Weights of a small GPT-style language model, trained from scratch on English Wikipedia: a smear gate, skips across layers.
Each number is 200 + 30 x the weight over its row's rms, rounded and kept within 0 to 999. Layers, rows and columns count from 0. The size before them is the row's rms in percent of the matrix's.

# layer 7 MLP up, 640x160, rms 0.258, rows 368-385, columns 0-39
106,181,196,227,254,212,177,125,195,218,118,168,227,222,213,166,143,188,210,199,157,236,178,209,245,158,225,190,190,222,175,181,205,214,200,235,163,222,144,256,194
100,188,174,243,170,198,176,134,169,193,230,221,227,207,220,198,209,194,198,177,183,179,214,210,195,251,216,194,201,249,209,233,188,199,138,238,175,197,213,228,191
127,231,263,222,209,178,177,194,182,218,162,142,164,252,184,157,132,190,197,201,163,187,254,198,221,155,188,148,210,228,168,162,177,202,187,200,219,223,139,208,221
101,258,240,202,174,170,161,188,188,244,171,228,219,266,253,204,203,237,271,170,189,179,232,171,163,173,222,194,229,169,192,185,177,228,222,190,172,206,215,184,239
092,179,180,222,194,173,208,211,178,213,181,187,182,171,178,219,166,209,225,214,133,258,173,206,213,201,141,210,237,200,214,198,149,192,133,186,206,270,223,194,178
084,238,162,200,202,147,183,232,163,202,205,186,223,149,198,178,172,272,259,202,222,192,176,175,232,221,260,126,229,161,181,173,175,166,169,143,147,225,175,225,176
091,175,184,222,202,190,220,166,221,231,182,214,217,244,217,173,152,187,173,139,182,174,214,209,231,131,205,169,231,185,171,152,143,205,248,203,190,231,126,248,278
104,181,132,215,205,196,175,209,194,185,199,213,242,204,166,179,210,200,141,153,186,219,210,133,245,182,173,262,220,151,192,253,192,162,222,185,216,199,140,227,170
108,169,255,186,208,124,182,223,205,206,221,149,181,258,200,151,160,239,254,157,202,205,232,188,164,207,225,209,226,234,181,247,171,182,200,203,188,219,204,248,162
096,193,198,156,250,191,193,209,172,185,210,214,194,255,181,209,199,207,169,185,187,114,233,218,245,178,233,195,213,172,179,204,188,171,208,192,190,196,220,202,203
090,224,160,211,208,212,176,195,207,208,203,225,177,295,182,192,146,211,189,152,157,198,206,203,140,189,222,277,182,215,177,213,197,193,216,223,197,181,233,213,203
113,192,150,175,216,181,166,160,193,244,216,182,269,243,197,139,166,213,188,222,222,221,209,185,181,245,212,206,205,165,187,242,240,161,203,250,231,213,237,222,167
094,164,206,234,212,187,156,150,177,181,216,209,180,250,211,195,186,219,190,205,257,211,177,192,218,207,217,176,198,169,206,185,189,246,188,159,218,228,197,283,255
090,179,128,216,243,194,182,195,188,187,186,207,192,196,224,169,156,214,190,200,142,250,230,224,246,220,157,220,229,225,179,181,178,224,167,160,208,185,209,216,222
095,172,144,181,217,202,175,165,165,219,207,165,182,238,214,207,200,226,210,253,213,172,210,199,166,220,256,180,175,205,205,261,98,166,192,224,255,217,168,206,197
102,222,193,203,249,191,125,157,203,247,184,257,225,211,209,166,175,184,231,140,218,230,225,159,205,222,214,202,217,225,236,179,201,200,204,179,255,207,221,200,165
104,210,147,212,186,189,204,202,177,237,187,220,207,203,187,192,192,180,235,131,191,277,207,216,201,233,206,215,263,198,210,158,198,170,199,188,187,200,192,176,220
096,240,200,176,210,181,205,153,210,238,178,255,248,182,171,219,188,223,169,164,198,214,200,213,191,238,223,183,214,172,248,246,191,156,213,165,184,309,167,205,214
# layer 7 MLP down (transposed), 640x160, rms 0.282, rows 368-384, columns 0-39
113,206,198,199,209,192,249,177,212,214,235,232,235,188,199,200,252,141,137,184,159,200,193,196,222,200,196,227,244,208,216,174,201,249,179,227,181,186,172,197,237
112,172,200,246,180,223,220,204,200,148,208,176,192,193,179,223,191,182,191,181,203,202,238,201,164,179,174,228,184,197,179,212,212,181,220,167,243,206,217,207,159
119,218,220,140,178,179,156,225,189,236,235,159,214,188,176,206,170,209,193,231,202,225,241,169,210,178,192,169,243,203,180,152,201,202,165,224,196,226,210,181,194
103,152,182,183,169,205,199,181,216,184,195,131,208,188,241,161,200,157,247,174,196,175,184,209,212,169,231,197,203,249,196,210,173,199,191,198,182,225,199,201,177
094,150,218,181,190,172,198,147,223,204,188,210,223,224,202,235,191,211,262,197,173,208,204,169,163,159,175,166,172,244,194,166,257,209,204,202,221,231,153,224,215
099,165,184,240,115,194,227,216,99,175,220,166,176,179,217,212,242,185,223,177,170,240,215,227,252,192,204,215,242,181,251,199,209,246,208,187,205,187,200,201,232
083,203,198,216,188,221,246,220,237,200,214,228,224,164,195,186,178,188,212,190,197,223,173,192,208,237,188,181,234,155,211,161,221,166,181,238,212,208,224,177,162
104,188,186,151,235,196,190,190,276,177,229,215,201,154,161,176,198,165,227,240,188,180,190,157,216,142,218,204,244,169,174,218,183,160,194,224,180,181,148,205,202
118,191,178,137,209,216,186,183,223,240,216,213,245,205,185,211,214,132,248,176,211,154,169,220,177,239,190,213,168,211,174,155,180,213,241,176,223,206,185,260,249
088,167,187,198,172,173,211,207,168,164,224,195,228,201,209,223,173,176,130,215,180,236,204,258,189,212,273,223,210,213,176,179,223,187,187,246,171,214,189,178,209
118,197,207,209,195,216,212,217,195,197,212,208,188,169,192,197,198,187,200,200,201,201,182,176,182,203,167,187,180,207,222,200,184,200,228,222,189,206,215,186,206
109,172,214,172,204,240,165,189,212,194,216,169,229,203,200,134,256,207,238,235,208,193,227,228,209,223,218,287,192,170,192,204,212,224,171,182,200,157,205,223,224
090,190,189,195,209,231,221,215,206,203,191,198,213,200,135,173,203,209,180,209,211,229,175,247,214,200,175,256,216,230,186,172,173,227,184,164,177,204,207,239,207
081,136,213,202,182,194,232,215,233,203,180,227,205,202,149,250,172,219,261,200,217,264,238,238,206,188,249,221,266,220,178,172,214,197,193,237,204,235,189,259,199
106,172,203,200,199,213,218,201,232,189,191,186,171,214,232,198,216,214,218,161,163,165,204,195,211,224,233,220,149,228,262,196,148,178,201,203,217,199,146,170,214
097,140,268,199,228,179,170,170,207,193,254,205,206,208,173,182,175,199,221,214,219,168,200,218,236,169,268,200,175,223,180,207,233,157,245,164,178,220,147,189,194
114,161,166,225,188,177,166,209,220,210,201,232,198,198,190,197,159,183,237,214,233,206,228,206,161,203,222,259,235,217,225,211,234,182,199,202,151,183,185,179,233